From a checkpoint of a small transformer trained on Wikipedia.
Size: width 128, 2 heads of 64 (1 for keys and values), MLP 448 SwiGLU, 3.5M parameters.
Architecture: RMSNorm before each block, biases, tied embeddings.
Each number is 128 + 32 x the weight over its row's rms, rounded and kept within 0 to 255. Layers, rows and columns count from 0. The size above them is the row's rms in percent of the matrix's.

# layer 5 MLP gate, 448x128, rms 0.0845, rows 223-240, columns 0-127
size [ 92 102 105  98  95  98 101 102 105 102 102 100  95  96 102  95 101  97]
[[121 111 140 107 122 136 133 148 211  86 158 104 203 196 132  97 121 150 103  83 140 125 160 111 134 132  98 169 196 131 105 112 189 142  95 134 155 155 134 160 143 173  81 146 114 167 116 146 101 140  78  83 189 130 152 101  99 119 169 168 164 168 138 115 149 106 160 135 126 115  48 179 104 170 105 156 110 120 115 162  83  93  96 133 163 113 139  74 154 157 144  84 139 111 131 110 102 168 129 138 131 162 110 143 138  96  69 165 126 156 205 135 166  83 128 192 107  85 161 130 142 186 131 151 138 106 164 143]
 [117  66 128  90 143 136 160 155 115 171 118 126 140 163  91 135 169 155 157  66 122 144  98 148 163 149 129 166 212 167 151 173 164 104 142 144 161 114 164  96 154  97  89 141 106  86 167 109 136 166  84  77 120  93 106 102 138 106 158 132  98 139 170 146 162  99 168 127 156 152 167 134 101 166 116 165 128 122 118 104 115 106 165 110 117 161  77 135  90 136 114 161 122 114 112 156 110 155 213 113 191 151 102 134 176 148 187 114 139 171 100  81 184 117 104 127 157 172 173 115 117 136  73 167 157 217 104 127]
 [119  91  76 109 155 101 149 134  72  80 120 104 115 154  93 124 134 126 121 103  78 119 117 121 152 142 109 134 140 191  75 138  85 142 137 215 111  66 115 145  57  95 189 143 142 161 133 161 188  79 144 125  85 130 121 127 135 186 144 172 106 133 149 130  70 151 187 153 146 123 121 145  84 157 103 172 113 179 154 187 102  91 108 134  54 185 110 108 138 133 161 122  99 130 102 166  84 176  92  99 105 144 112 118 162 151  83 147 108 102 160 163 135  96 120 147 169  92 106 142 121 173 167 117 118  80 123 112]
 [144 129 116  77  67 101 182  60 137  98 118 146 115  88 106 137 114 194 161 130 111 135 142 174 142 137 160  95 111  79 120 195 153 119 175  95 104  77  81 157  98 113 134 119  87 116 116 155 141 161 173 117 158 148 177 158 148 173 158 129 184  84 176 152 149  65 171 115 141 140 125 116 127 152 158 116 133 161  77 143 134 118 172 115  67 133 102 119 147 156 111  92 102  98 141 131  84 131 145 114 124 145  92  79  67  85 210 140  89 143 104 128  97  80 101  93  88 145 119 148 144  68 120 156 138 116  83  87]
 [ 93 140  46 148  95 142 161 138 139 130 184 151 104  78  94 129 198 133 144  85 108 128 131 101 127 145 133 202 163 103 145 102 106  23 108 162 112  93 109 122 123 144 107 102 113 167 126 186 113 160 106  82  71  82 157 118 117 114 141 156 165 149 162 101 104  66 129 104 134 132 146 106 108 130 112 139 147 177 126 138 173 132 169 113 107 119 119 180 168 135 103 129 128 161 175 141 164 168 158 151 176 127 109 131 185 139 106 122 139  51  39 113 119 117 136 116 137 160 154 148 166 156 119 110 182  91  99 152]
 [169 120 175 131 130  78  93  68  76  76  99  95 107 136 133  94 150 128 118 180  87 109 108  97 148 121 119 121 146 122 116 171 142  51  77 129 128 160 177 119 124 165 131 117 121 168 135 142  86 127 131 132  77 186 155 123 108 166 115 129  83  96 165 127  81 107  36 147 118 137 119 150 140 124  95 147 138 114  64 105 106 157 161  86 149 151 108  70  92 130 135  90 146 119  86  79 152 181 169 153 116 117 139 142  90 132 145  78 103 156 100 106 183 102 155 166  62 136 142 147 193 109  95 115  72 171 151 112]
 [129 164 100  93 145 122 125 170  87 135 153 135 119 125  93  70 136 133 140 112 151 116  85 149 120 142 134 145  74 101 117  29 158 116 115 151 102  87 174 199  95 137 132 140  97 131 141 192  69 155 151 137 176 114 187 140 146  67 146 176 122 109 131 128 131 146 133 103 148 112 166 137  99  75 160 121  61 154 126 123 152 115 158 132 138 146 104  83 165 103 109 132 115 129 149 162  98 147 162 161  77 121 122  97  97  50  91 135  84 108  98 153 191 179 118 135 150 135  93 181 107 160 183 158 148  93 202 136]
 [161 122 139 148 110 110 106 161  84 114 107  52  95 148 147 124 108 106 164 172  77 112 145 124 185 134  82 110 115 164  80 203 111 157 124 158 103  64 130 176 120 132 184  96 127 141 138 199 179 176 155 108  72 123 106 130  95 146 123 131 123 146  85 140 204 116 117  80 116 156  73 167 100 137 154 192 141  87  69 180  88 142 103 158 169 124 112 131 101  83 120 168 147 132 148 105 104 125 121 122  98 162 121 133  63 147 155 147 134 134 149  91  93 143 115 139  98 105 131 157  96  89 111 128  84  83 160 169]
 [106  79 176 156  88 173 150 163 139 145  83 138 176 139 137 159  95 210 101 132 111 161  96 113 151 166 152 188 151 141 113 153 150 102 161 136 144 128 140 123 116 109 130 118  57  35 156  96 140 143 160 112 190 139  94  74 166 154 109  90  98  93 195 117 135  93 138 195 122 108 163 106 102 133 119  79 160 144  57 147 101 122 124 132 129 177 130 120 127  83 121 150 149 156 125 112 145 120  76 182 116  59 129 127 161 200 143 122 156 111 111 156  99 193 108 124 147 119 103 124 173 120 118 144 154 140 122 160]
 [158 121 151  92 176 106 108  63 114 108  93 185 155 162 151 135  99  94 138 134  62 134  94 127 138 131  89  40 144  90 143 103  83 194 108 134 183 123 116 125 108 125 117 117 136 136 103  98 104 168 186 176 111 134 186 123 129 143 106 153 155 115 168 118 203 109 119  98  73 120 100 141 187 124  95 129 117 150 197 134 156 118 206 145 105 109 137  81 145  92 111 141 162 105  87  97  56 135 134 121 108 144 139 136 102 148 130 138 123 187 175 147 111 152 119 177  71 116  94 124 157 149 148 129 130  79 129  76]
 [ 68 112 112 143 102 169 159 158 149  88 126 132 153 171 106 126 176 121 184 121 103 145 158 170 117 132 171 106 120 150 173  90 145 129 130 128 119 137 139 236 108 100 132 117 139  55 126 126 123 140  89  76  87 123  64 169 150 177 164 164 162  98 102 156 187 124 131 163 144 135 191 100 164 137 118 133 155 136 117  76 121 117  79 161 146 127 136  76 152 135  99 106  99 110  87 134 151  52 128 102 163 124 109 151 105 119 155 107 151 188 110 104 129 152 103 140 122 164 198 187 113 110 170 132 154 113 198 110]
 [124 123 176 178 151 136 140 105 136 172 104 144 112 119 138 108 150 155 107 128  93 131 153 112 147 104 111 122 169 125  37 123 130 187  50 133 145 135 170  79 128  78  73 113 111 116 114  99  96 144 153  95 134  85 152 127 128  92 137 163  85 176 215 125  60 122  86 160  92 129 201 154 109 101 156  94 156 192 125 125 162  91  75 137 170 137 127 155 144 119 185 120 145 169 174  96 114 134  96 151 138 125 149 104 139 114  74 116 107  99 159 105 168 161 101 158 130 177 162 184 113 153  91  98 158 100  99 142]
 [136 144 168 143 130  58  72 145 162  89 104  98  62 180 133 136 143 113  84  84 154 126  62 179 150 130 182 131 148 148 152 126 134 102  89 165 138 102 167 120 132 162 103 142 133  94 143 125 150 149 132  73  89 100 156  83  89 145 124 155  99 170 171 112 113 124 112  90  99 121 175  24  86 124 134 106 123 122 172 116 139 142 160 145 117 154 179  90  70 140 104 143 122 112 145  45 148 171 156 122 118 126 146 124  74 123 105  71 151 144  82  88 117 148 206 186 103 102 128 126 130  91 143 116 116 132 143 114]
 [105 134 120 140  91 118 119 109 172 117 133 165 137 190 138 157 110 146 133 128 110  95 133 221 123  96 110 143 156 124  81  85  45 105 137 139  93 157 116 194  90 104 149 200 161 115 143 164  93 153 143 145 121 164  90 213 152 145 137 113 188 103 193 157 111  71 117 145 137 107 111  80 152 115 125  96 102 133 140 142 120 149  84 146 168 130  90 168 153  92  97 143  57 137  97 110 121 136 203 140 109 129 105  89 106 176 134 111 160  94 127  76 134 115 154 186 128 167 135 137 120 112 123 177 158 166 163 116]
 [146  99  89  70 139 110 101 116 158  92 100 107 113 171 100 129 106 182 123 142 159 139 143 128 125 173 126 118 120 138 169 123 115  74 147 137 143 133 188 149  83 101 105 154  65 159 115 109 115 108 165 124 118  82  93  99 147  82 135 129 120 168 154 186 107  99  68 109 167 128 143 159 154 123 127  81 173 122 161 182 182 145 194  80 126 124 170 121 175 140 117 160  94  87 113  89  97 186 176 171 162 154 179 145 147 141 148  38 109  87 134 144 118 130 131 143 102 134  92 168 152 108  63  87 192 130 149 113]
 [110 166 163 107 105 146 135 108 112 119 152 153 191  98 130  96 173 127 137  85 176 143 155  95 165  97 114  88 160 114 151 106 132 173 165 118 115 150 196 166 136 104 132 103 147 121 143 202 149  66 117 128 153 146 175  88 108 111 152 155 153 110 217  76  82 150 152 135 168  93 164 146 133 134  81  71  97  81 106 185 114 126 101 165 169 166  93  67 144 113 144  95 111 138 139 147 133  87 117 108 118 137 165  89 104 138 107 151 155 135 134 141 138 159  85 113 152 147 199 155 198 163 120 152 100  86 173 168]
 [175 107 121 140  99 125 107 111 102 111 128 113 146 130 104  93 217 118 153  74 131  58 135 124 107  88  98 110  82 102 140  99  95  95 126 172 109 159 117 134 112  71 149 149 104 123 117 139  82 145 140 156 129 172 135 143  97 138 132  93 100 147  84 153 109  85 117 152 184 120  97 138 145 129 184 150  65 114  98 111 110 131 106 215 137 145  99 121 126 145 134 163 153  49 123 138 110 146 163 148  69  68 123 143 126  96  67 139 169 150 132 190 154 123  87 158 114 124 139  98 206 137  91 215 150 160 153 109]
 [145 120  90  93 130 158 175 100 113 101 153 136 188 142 147 135 130 122 118 160 126 208  80 133 125  67  97 182 137  79 120  84  43 157 141 111 186 145  93 194 153 154 119  98  95 121  91 116  89 113 150  70  94 128  82  87 162 132 101 167 113  88 104 184 153 107 107 116 128 115 153 105 174  96 102 133 105 141 108 109 130 135 133 141 149 130 196 125 173 146 110 133 133 101 106  90 127  59 127 133 152 115 110 171  88  56  87  82 138 117  83 121  80  89 126 108 105 141 101 183 130 137 131  88 111 165 173 104]]
# layer 5 MLP up, 448x128, rms 0.0821, rows 223-240, columns 0-127
size [ 90  97 107 101  97  91 108 106 103 102 101 103  92  98 104 100 102 101]
[[126  23  77 110 129 123  73 126  98 100 135 117 117 123 187 125 165 194 118 136 161 161 168 169 114 146 104 124  98 168 112 125 106 127 158 149 169 132 118 143 115 104 103 108 126 129 174 111  56 150 135 161 159  95 123  91 130 159 147 131 104 192  88  97 138 111 116 108 185 135  93 199 158 148 124 174 107 145 182 111  48 152 131 115 136  81 139 140  98 131 140 193 181  90 116 143  99 178  98 199 150 146 127 101 137 169 134 113  96 118 170 116 190 143  81 106 130 116 118  87 164 100 142 124  89 122 111 149]
 [157 172 142 179 155 178 111 115  98 139 132  85 144 122 123 118 180 168 155 150  47 145 148  77 143 103 118 129 140 168  77 126  72  87 126 108 154 126  88 117 101  70 131 145 114 122 157  87 152 149 134 140 124 183 130 102 120 141 146 109 148 108 164 148 110 169 107 144 128 153 148 131  70 122 102 161 205 120  73 150 112 129 147  95  89 167 187 166  17 113 127 109 179 157  76 198 150 130 107 112 130  87 162 158 119 122  90  88 129 113 126 159 100  88 130 141 136  88 110 141 166 167  88 120 162  84 101 113]
 [209 151 144 143 126  95 132  90 110  88 174 123 162 137 183 113 130 100 177 148 107  70 123 103 198 113 102 140 108 122 125 117  85 124 172 106 166  89 188  91  95 155  84 103  97 133 123 191  75 119 120 188  58 100 130 131 150 119 142 110 151  91 126 138 116 158 148 163 180 169 111 200 123 149 107 151 122 110 115  97 152 121 140 160 136  65 191 160  84 178 162 123 139 136 180 120 124  99 107 101 104 134 171 143 155  76  73 123 146 154 137 161 161  97 157 144 119 137 111 160 142 166 102 147 145  95  81 164]
 [105 111 196 138 105 118  97  99 100 106 139 121 130 151 121 142 120 125 120  82 128 117 143  94 177 200 100  95 105 102  91 186 128  85 160  95 148 101 142  94 111 133 149 103 117 155 165  92 177 157  67 108 144 136  86 143 148 128 115 113 133 125 201  85 138 122 134 172 133 183  86  94  84 156 104 148 163  82 129 111 130 122 133  72 185 123 171 139 101 121 112 109 128 106 108 125 145 108 199 150  87 105 113 165 129 114 157 174 132 139  99 146  91  76 122 223 116 163  76 119 135 137  93  72 139 107 125 227]
 [175  71  80 152 144 102 121 143 107  83 158 142 102 119  78 161 143 148 113  87  86 112 141 134 142 136 164 155 146 146 116 189 105 171 162 136 143  85 129 137 119 195 132 160 144 137  97 255  85 145 121  65 110 116  76 167 154 151 117 123 154 176  95 149 102 148 131 114  92 116 102 113 118 151 133  39 112 151 137  81 111 102 117 148  79  80  87 116 123 202 111 125 113  78 159 169  95 118 138 140 115 133 122 116 106 154  99 139 154 168 125 105 168 123 108 109  48 115 161 134 141 153 131 152 101 140  95  89]
 [109  79 155 135  80 116 174 178 159 119 147 189 152 150 160  89 102  89 170 149 139  84 117  96 135 198 146 154  99 153 136 117  85 122 212 130 203  92 139 102  90  67 135 149 165 158 174 132 127 101  98 127 112 133 114 133 122  91 156  66 122 161 112  61  87 134 135  96  72 121 137 149 128 129 171 148 126 159 163  66 105  97 137 126 145 127  70 152 169 123  98 122 120 138  81 169 111 183 185  98 112 119 101 146 139 161  89 140 105 167 176 114 112  90 109 131 144 164 122  92 192 115 118 123 180 135 121 140]
 [105 152 108  89  31 109  89  78 170 192 140 117 123 194  96 113 123 148 130 155 118 120 175 141 150 127 107 139 162 118 119 166 182 153 158 152 138 120 200 165 126  92 129  58 124 169 127 127 115 176 133 168 136 155 136 140 116 115 154  49 107  79  95 160 114 176 125 101 112 135 142  84 139 115 113  97 164 142 150 173 102 141 162 180 109 116 134 145 112 127 141  53 156 108 180 147 107 176 153 100 134  85 203 206 111 153 118 137 106 116 113 124  89 157  98  65  84 135 113 141 112 131 104 147 146 143 137 124]
 [139 150 151 150 152 152 125 135  79 137 117  85 177 131 110 116 120 127  98 136 169  18 129 113 167 108 146 166 169 164 130 123 123 177  62 181 152  46 170 131 127  84 135  99 111 127 138  93 169 128 131  75 111  90  93 102 197 130 148 185 119 123 154 106 177 129 145 129 110 135 144 128 157 132 125 136 109  85 138 147 136 179 148 152 121 107 113 121  35 117 105 127 133 108 182 129  92  64 172 132 111  98 170 134 162 134 127 127  90 108 189 120 125 163 176  64  72 113 110 141 142 159 179 157 105 104 111 123]
 [159 130 104 143 148  96 160 118 158 152 118 170 159 139  90 140 107 132  92 123 102 164 159  79 149 153 165  94 143 112 185 164  94 177 112 184 126  57 108 174 116 125 124  99 136 139 140 122 123  89  91 124 107  88 122 133  80 145 131 171 107 141 147  89 134 106 111 110 129 131  84 119 106 130 146  79 129 194 123 193 120 190 193 132  53  79 135  93 149 105 138 159 217 139 139 121 122  95  83 157 147 187 178 130 141 148 200 155  86  83 134 139 125  81 166 130 114 135 166 135 152 125  92  88 159  78  95 150]
 [139 176 124 121 138 161 194 118  93 126 156  67 114 196 203 161  63 121 112 172 103 119 155  85 159 123  58  97 132 146 165 111 153  81 136 163 157 109 163 164 127 117 156 131  97 212 112 105  92 131 114 128 112  90 138 109 128 168  85  91  92 102 107  69 150 113 118 133 137 194  99  68 123 167 121 135 117 138 166 141  99 178 146  96 105 176  91 104  57 144  85 136  78  92  92 105 104 178  86 102 111 147 111 120  77 150 130 103 116  95  81 137 135  86 134 140 104 131 131 115 125 147 110 130 100 117  98 153]
 [150 144  68  81 187 140 121 105 162  97 143 178 126 126 113 103 167 117 134 157  95  88  81 142 139 185 103  91 162  61 132 154 121  89 160 140  78 111 139  98 169 137 156 114 123 124 112 161  94 121 122 116  85  78 147 118 126  98 103  85 127 127  78 165 165  67 141 153  73 129 120 117 150 111 100 108  83 130  94  96 117 129 124 161  92  41 140 119 127 185 139 144 123 148 129 103 117 105 113  99 136 143 122 154 128 158  48 198 201 144  97 110 178  75 126  69  78 111  84 149 148 102 162 120 108 148 123  80]
 [120 146 170 151 107 115 145 150 145 206 168  65 105 139 131 169 137  95  97 138  76 106 160  61  98 146 181 171 182 158 145 196 118  84 133 121 156 142  76  74 100 120  93 121 145 139 150 194 119 115 130 181 193 128 130  77 113 121  70 175 122 139  92 152 105  74 105 145 142 173 158  95 110 162 150  92 169 116 181 121  87 135 121 152 123 135 142 155 127 121 154 119 122 152 190 117 109 111 117 159 142  96 112 129 135 155 152 154 154 173  96  83 112 103 106 140 154 102 122 124 189 125 143 157 117  69 109  53]
 [109 119  91 156 119 134 158 114 173 103 119 120 145 100 115  59 137 146 124 133 126 154 139 119 122  96 101 119 109 127  91 149 158 129 130 137 107 134 128 129 135 142 133 171 185  94 114 103 158 152 158 161 105 164  92 141 113 162 142  93 142 108  94 171 155  83 150 172 174 164 163  71  63  99 199 150 191 167 153 141  67 175  91  83 110 145 135  84 140 137  47 155 131 116 222 156 162 106 147 130 145 123 141 132  73 125 112 158 138 161 145 116 105 123 125  96 129 183  29 137  76 117 101 149 114  84 140  73]
 [117 147  73 165  87 110 116 122  96 180 122  40 160 133 141 128 130 114 152 124  92 128 136 141 194 135 125 134 102  95 108 110 157 159  88 153  92 100  98 145 145 174 117 166 144 160 151 124  82 125 123 119 153  82 140  91 137  83 162  75  89 104 113 114 145 163 208 122 119 189 115 162 176  99 171 149 195 147  64 115 129 133 138 134  87  87 165 160 152 101  71 167 116 119 143  23 122 123 175 132 165 162 112 156 169 147 130 101 125 122 121 104 106  89 194 129 111 164 153 130 150 148 109 128 175 128 140  93]
 [ 90  57 146  87 169 170 166 129 133  92 105 147 152 173 167 152 180 105 107  90 154 130 141 146 148 114  55 159  43 116  66 127  95 102 174 152  92 184 161 107 182 120 140 134 134 169 157 143 126 114 105 100 122 105 146 154 145 102  57 158 144 112 169 104 142  42 183 136 133 132 114 129 150 162 139 191 125 200 123 133 162 123 135  93  94 126 142 131 110 150  74 159 173 143 109 154 181 141 126 186 151 153  78 174 169 153 134 127 123 104 168 143 100 126 170 109 125  92 111 130 112 138 107 154 122  99 140 127]
 [103  91 116 142 124 112 130 115 133 132 115 130 142 133 143 140 151 137 155 171 138 115 126  37  78 140  69 179 135 128 143 129 101  82 106 159 120 138 114 136 112 104 241 137 103 180 145 139  70 132 142 158 145 156 100 103 104 121 125 114  71  97 145 131  69  93  99 125 174 119 143 122 143 149 130 129 113 123 120 127  89 125 157 209 107 159 142 228  95 102 148 218 105 146 127 135 129 164 147 123 190 179 182  81 165 134 159 150 109 100 177 128 131 122 125 145 179 105 178 104 105 141  80 134 104 111 161 129]
 [ 90  91 122 115  80  55 143 123 204 121 189 132  92 115 199 132 120 109  82  94 142 188 138 155 129 135 146  81 134  69 166 133 114 120 132  98 165 111 107  95 138 150 106  46 180 144 147 114  95 110 128 105 177 105  93  81 123  98 124 125 168 132 108  88 116  53 113 141 102 135 161 170  96  71 178 131 111 130 132 119  63 176 149 122 146 176 121 119 110 128  95 121  71 127 150 145 155  66  95 147 171 105 102 132 142 122 118 139 143 163 114 102 132 183 171 186 153 148 135 177 145 105 101 127 121 129 163 160]
 [162 116 185 124 141  48 103  71 152 130 132 131 130  99 170  89 113 142 169 135 116 124  92  97 186 115 125 103  96 165  91 176 160 115 106 186 153 199 147 113 126 110  49 105 153 151 112 195 164 150 152  81 148  93  55 159 102  87 122  53 155  79 106  79  92 100 121  76 126  64  75 137 121 143 126 110 134 146 176 145 122 133 147 124 193  95 162 105 120 129 131 167 118 105 133 126  98 144 126 132 101 159 175 104 104 138 143  98  71 160 133 142 144 114  76 125 141 139 129 108 157 110 111 121 119 134  76 159]]
# layer 5 MLP down (transposed), 448x128, rms 0.0778, rows 223-240, columns 0-127
size [ 91  97 101  98  99  97 107 102 103 102  99 103  93  99 104  98  98 103]
[[188 181 179 147  98 154 125 167 122 140 132 106 187 121 149 149 182  99  77  97 132 118 115  97 132 169 128 163 129 114 146  91 177 127  62 162  75  97 162 175 138 124 104  75  44 108 130 158 127 106 148  69  73 129 137 140  61 108 173 141  92 161 149 117 124 131 148 160 119 159 131 122 154 122 158 107 124  82 106 126 166  96 109 176 158 113 151  72  91 154 127 120 170 137 116 126 103  94 147  96 126 107 157 115 122 144 141 203 171 102 102  97 128 159 117 134 160 149 168 138  37 159 125 133 147 127 201 135]
 [108  71 108 112  70 180 144 150 123 121 127 201 191 140 157 109 111 133  79 128 132  78  99 138 136 122 132 131 203 137 191 148 185 107 136 106 153 169 161 169 142 156 111 101 141 112 127 150 181 146  77 108 128 118 105 141 124 109 145 148  33 125 160 155 116 117 177 101 136 101 139 185 158 134 110 159  92 127 134 127 171 129 109 118  87 162  35  93 167 127 104 125 101  92 117 118 130 149 155 113 168 106 138 119 145 136 174 155 130 158 123  87 150 104  89  86 108 159 192 109  98  80 157 167 161 182 156 161]
 [175 127 120  93 125  78 185 123 149 117 127 154 168 112  59 188  91 134  60 125  99 118 153 158 115 103  90 142  78 101 154  97  78 178 181 188 144  53 114  69  48  96 148 119 141 145  85 136 118 153 150 138 122 117 113 172 185 161 119 139 114  73 183 118  64 124 127 144 105 106 160 126 158 151 104 110 162 113  99 120  92  79 100 130 115 118 141  82 131 111 196 113 115 106 142 138 123 132 136 102 164 146 163 124 163 114 107 112  74 135  96 192 117 139  94 117 159 118 176 144  88 124 138 151 158  82 108 128]
 [101 137 128 101 139 142 130  99 136 145 152 168 139  94 174 178 140 125 154 180 157 113  82  87  63 152 174 180 108 186 164 127 120 121 169 152  91 201 116  33 132 107 123 117 167 131 124 129 125 126 118 154 113 128 124 105 118 164 109 144 235 110 108 123 125  83 156 147  80 190 105  77 149 179 101 115 105 109 140 159 153 120 110 131 141 113 132 115 127 160 103 140 141 132 174  91  92 114  99  97 141 156 146 133 181 179 147 173 164  86 150 133  92 143 100  99  74  96 175 167 145 176 147 163  97 122 185 115]
 [106 157 121 128 101 146  98 132 168 198 143 161 164 144 130 162  96 164 165 179 141 163  91 126  95 149  85 154  87 193 109 117 109 148  91 182 108 123 123  88 119  36 138 159  74 130 126 120 114 132 138 180 169 134 159  55  93 122 153  65 170 128  87 178 117 103 142 120 195 177 173 100 141 104 138 127  84 156 109 118 102 125 115  72 130 145 166 106 145  91 109 130 154 179 129 146 178 125 129 107 193 179 144  84 177 137 135 156 101 100 114 171 109 118 143 126 176  87 108 141 102  99 131  91 147  97 131 146]
 [137 143 125 139 124 125 146 144 122 135 140 121 132 162 104 144 134  92 105 104 145 133  98 109  51  54 154 172 129  95 109  99 198 132 157 169 176 104 127 106 139 146 151 145 144 103 209 127 194 125 113 114 178 162 128 171 117 171  92 163  10 134 141 199 131 157 167 133  63 134 148 132 120 125 154 127 144 163 116 186 145 141 169 143 187 117 129 116 131 137  98  92 203 177 161 144 144  96 116 169 131 144 149  97 110 115  92 163 131 111 100 141 176 130  78 142 173  89 167 127 115 122  87 117 145 100 102 107]
 [151 115 107 135  84 115 148 113 141 133 119 180 180  98 114  64 102 144 146 107 119 124 108 164 121 176 117  87  89 106 119  77 148  93 121 131 106 146 193 116 144  96  98 154  84 126 106 182 105  92 229 126 147 127 156 127 119 107 108 181 137 112 124 101  69  88  76 143 132 193 138 150  91 144 135 162  85 112 166  84 134  88 153  92 108 118  63 113 113 106 154  93 117 113 172 142  81 141  65 140 107  92 190 104 136 116 138 137 131 121 132  69 152 153 125 153 104  75  80 133 207 194 139 148 132  96 132 131]
 [139 163 122 108 155 140 112 116 110 163 144 117  83 140 162 118  78 115 144 142  96 184 101 129 139  71 115 186  93 166  65 174  92 127 119 104 181  67 114 132  90 145 183  88 157 165 109 127 165  91 188 153 165 154 114 131 129 104 103 136 157 171 103 112 170 166 132 109 118 129 126 163 161 158 174  87 116  68 139 154 115 116 163  78 173 147 145 167  69 106 113 167 136 129 184 131 104 120 142  96 124 118 134 126 154 141 153 105  89 136 120  79 100 104 101 113 137  78 109 148  44 103  99 221 170 139 143  81]
 [154 143 167 153 104 129 173  92 120 125 143 147 101 166  95 102 105 102 140 173 132  98 163 114 172 157  98 125  87 134 160 112  57 106 118 188  71 150 141 111 101 154 193 146 124 113  83 140 112 145  99 138 115 128 104 134 102 109  96  96 170 161 113 134 135 102 151  99  89  83  87  83 133 140 147 169 164  89  68 129  92 102 105 175 154 139 178 117 108 115 162 127 154 118  37 129 135 127 126 192 155 211 164 162 119 101 170 124 102 139 154 102 125 162 162  73 155  36 120 164  88 118  91 117 164 145 114 145]
 [123 114  95  71  63 153 145  88 149 125  79 142 138 107 139 177 163 119 143 139 141 115 140 120 186 132 112 104 161  91 119  84 115 178 132 111 139  88 159 118  97 118 107 107  44 134  75 100 102 157 160 162  90  81 125 123 121 213 112 179 155 103 112 164 128 109 114 174 128 171 129 100 168  88  86  92 137 129 132 128  96 142 193 173 117 179 122 102 167 127 124 118 154 153 125 166 112 138 158 115 151 133 114 124 172 110  74 210 152 132  82  98 100  99  58 146 120 183 136  50 138  98 157 108 110 101 121 127]
 [129 146 130 163  89 122 124  78  98 156  72 101 130 151 117  89  79 145 155 155 116 140 176 108 103  54 119 124  81 158  96 116 102 129 137 209 187 141 137 119 132 170 125  72 144 156 126 107 198 106 132 159 181 141 146 149 199 136 113 124 160  90 162 155  90 194 158 144 175 114 161 141  96 133  85 161 123 105 151  74 116 155 139 105 131 123 118 159  94  99 107 167 146 141 171 116 131 158  82 186 108 119 168 110 104 131 170  52  97 140 146  81 116 148  77 182 128 162 148 125 101 161 131 121 165 119 155 183]
 [139 107  89 194 159 110 164 137 104 155 115 121 130 114 132 122 161 144 157 110  68 149 179 135 130  85  88 189  81 165  76 119 102 114  87 171 200 115 148 184  71 168 113  88 130 113 132 160  62 125 164 151 110 149  93 147 132 116 130 156 163 169 107 112 129 122 161 121 148 117 109 206 135 131 171 149 148 119 106 113 139 155  96 161 150 156 146 125 121 113 123 172 120  77 116 174  69 157  59 157 157 138 118 191 167  72 123 105 123  85 123 107 154 119 182  81 129 164 134 117 133 143 200 117 118  84 153 168]
 [ 84 157  92 154 124 117  65 127  91 123 155 133  75 154 126  59 128 122 144 143 110 102 137 187  71 154  98 122 145 182 117 151  90 121 118 170  65 136  85 139 106 124  80 117 149 176 140  98 132  96  51 111 130 154 126 183 121 144 106 117  99  98 118 144  99 137 133  91 171  34 142 140 182 137  92 168 170  87  93 112 153  91 166  81 165 104 129 193 136  89 139 168 131 174  94 100 110 153 123 129  81 125  94 145 113 160 172  81 135 120 167 136  97 147 139 135  92 110 179 163 116  98 145 117 177 101  95 118]
 [136 127 114 130 146 104 166 129  68 160 165 154  64 117  97 107  97 142 144 157 130 170 146 136 145 117 142 147 101 166 124 152 160  98 156 173 145 138 151 118 135 110  96  87 150 151 133  82 137 117  57 156 150 101 100 196 104 111 129 139 101 108 140 161 142  81 135  89  79 157 114 116 128 132 102 115 116 127 116  58 105 143 101  79 190  93 104 123 107 133 135 162 142 107 174 164 104  95  83 114  72 141 159 146 140 211 118 179 131 165 145 154 111 111   0  92 113 133 137 145 117 154  98  73 157  90  73 138]
 [ 94 147  66 133 105 102  56 100  69 146 125 109 115 124 149 113 108 118 157  86 115 112 118 122  98 121 141 123 161 164 161 132 154  99 105 115  94 130  96 154 158  88 148 177 149 189  86 109 121 132  96 127  82 118 122 133  69 119 136 169 132 110 136 124 162 145 157 113  81  83  99 180 103  82 179 108 177 123 162 158  91 105 124  23 137 139 116  99 144 159 104 189 179 131 110 109 145 158 159 122 158  72 119 134 173 146 136 152  90 149 122 122 152  69  63 160 154 198 166 149 168 177 152 141 135  91 170 123]
 [108 162 168 133 117 151  97 148 110 119 136 102 156 192 170 181 172  85 184 130 127 226 121 132 141 132 100 121 138 150 124 119 143 138 145 125 141 111 156 100 183 125 151 171 156 157 154 187 109 101 120 127 110 129 167  87  55 192 128 111  87 124 181 131 121 156 177 145 183 104  93 134 127  70 148 133 148 109  94 134 112  72 140 177 107  86 153 174 114 122  59 104 136 112 190 119 127 126  86 123 185 157 128 133 146 119 155 129 113  79 114 157 109  76 132 107 168 109 159 140  44 168 159 135 165 112 110 153]
 [ 98  76 107 127 158 121 181  73 147  89 174 110 115 124  69 202 105 112 116 109 145  97 131 155 159 127 105  85 148  66 152 136 213  88 145 134 224 102 133  91 136 132 101 119 129 158 198  77 109  74 142 114 140  87 159 120 107 129 113 160  89 106 140 131 154 118  86 184 170 110 132 161 112 111 178  93 153 165 125 148 154 139 167  73 124 112  84 142 128 154  97 191 125 135 159 138 128 111 110 151 143 170  90 176 140 125 152 115 137 158 109 150 164 141 102 178 104 115  97 130 185 101 127 158  84 157  95 110]
 [188  83 157 114 105 161 150 154 125 141 115 192 115 118 107 173 136  96 109  64 111 114 151 128 141 107 176 140 137 112 187 132  91 162 119 174  70 146 177 145  84 152 159 185 111 112  70 147  84 122 142 182 113  62 158 119 106 103 116 170 157 138 168 170 130  93 132 114 138 123  73 100 102 105 115 174  99 122 120 197 141 139 152 118 100 109 150 110 117 160 186 176 145 109 138 119 132 150 156 147 117 162  60 129 168 148 178 111 128 103  68 105 126 165 157  93 134 153 117 100 114  78 164 126 130 148 151 220]]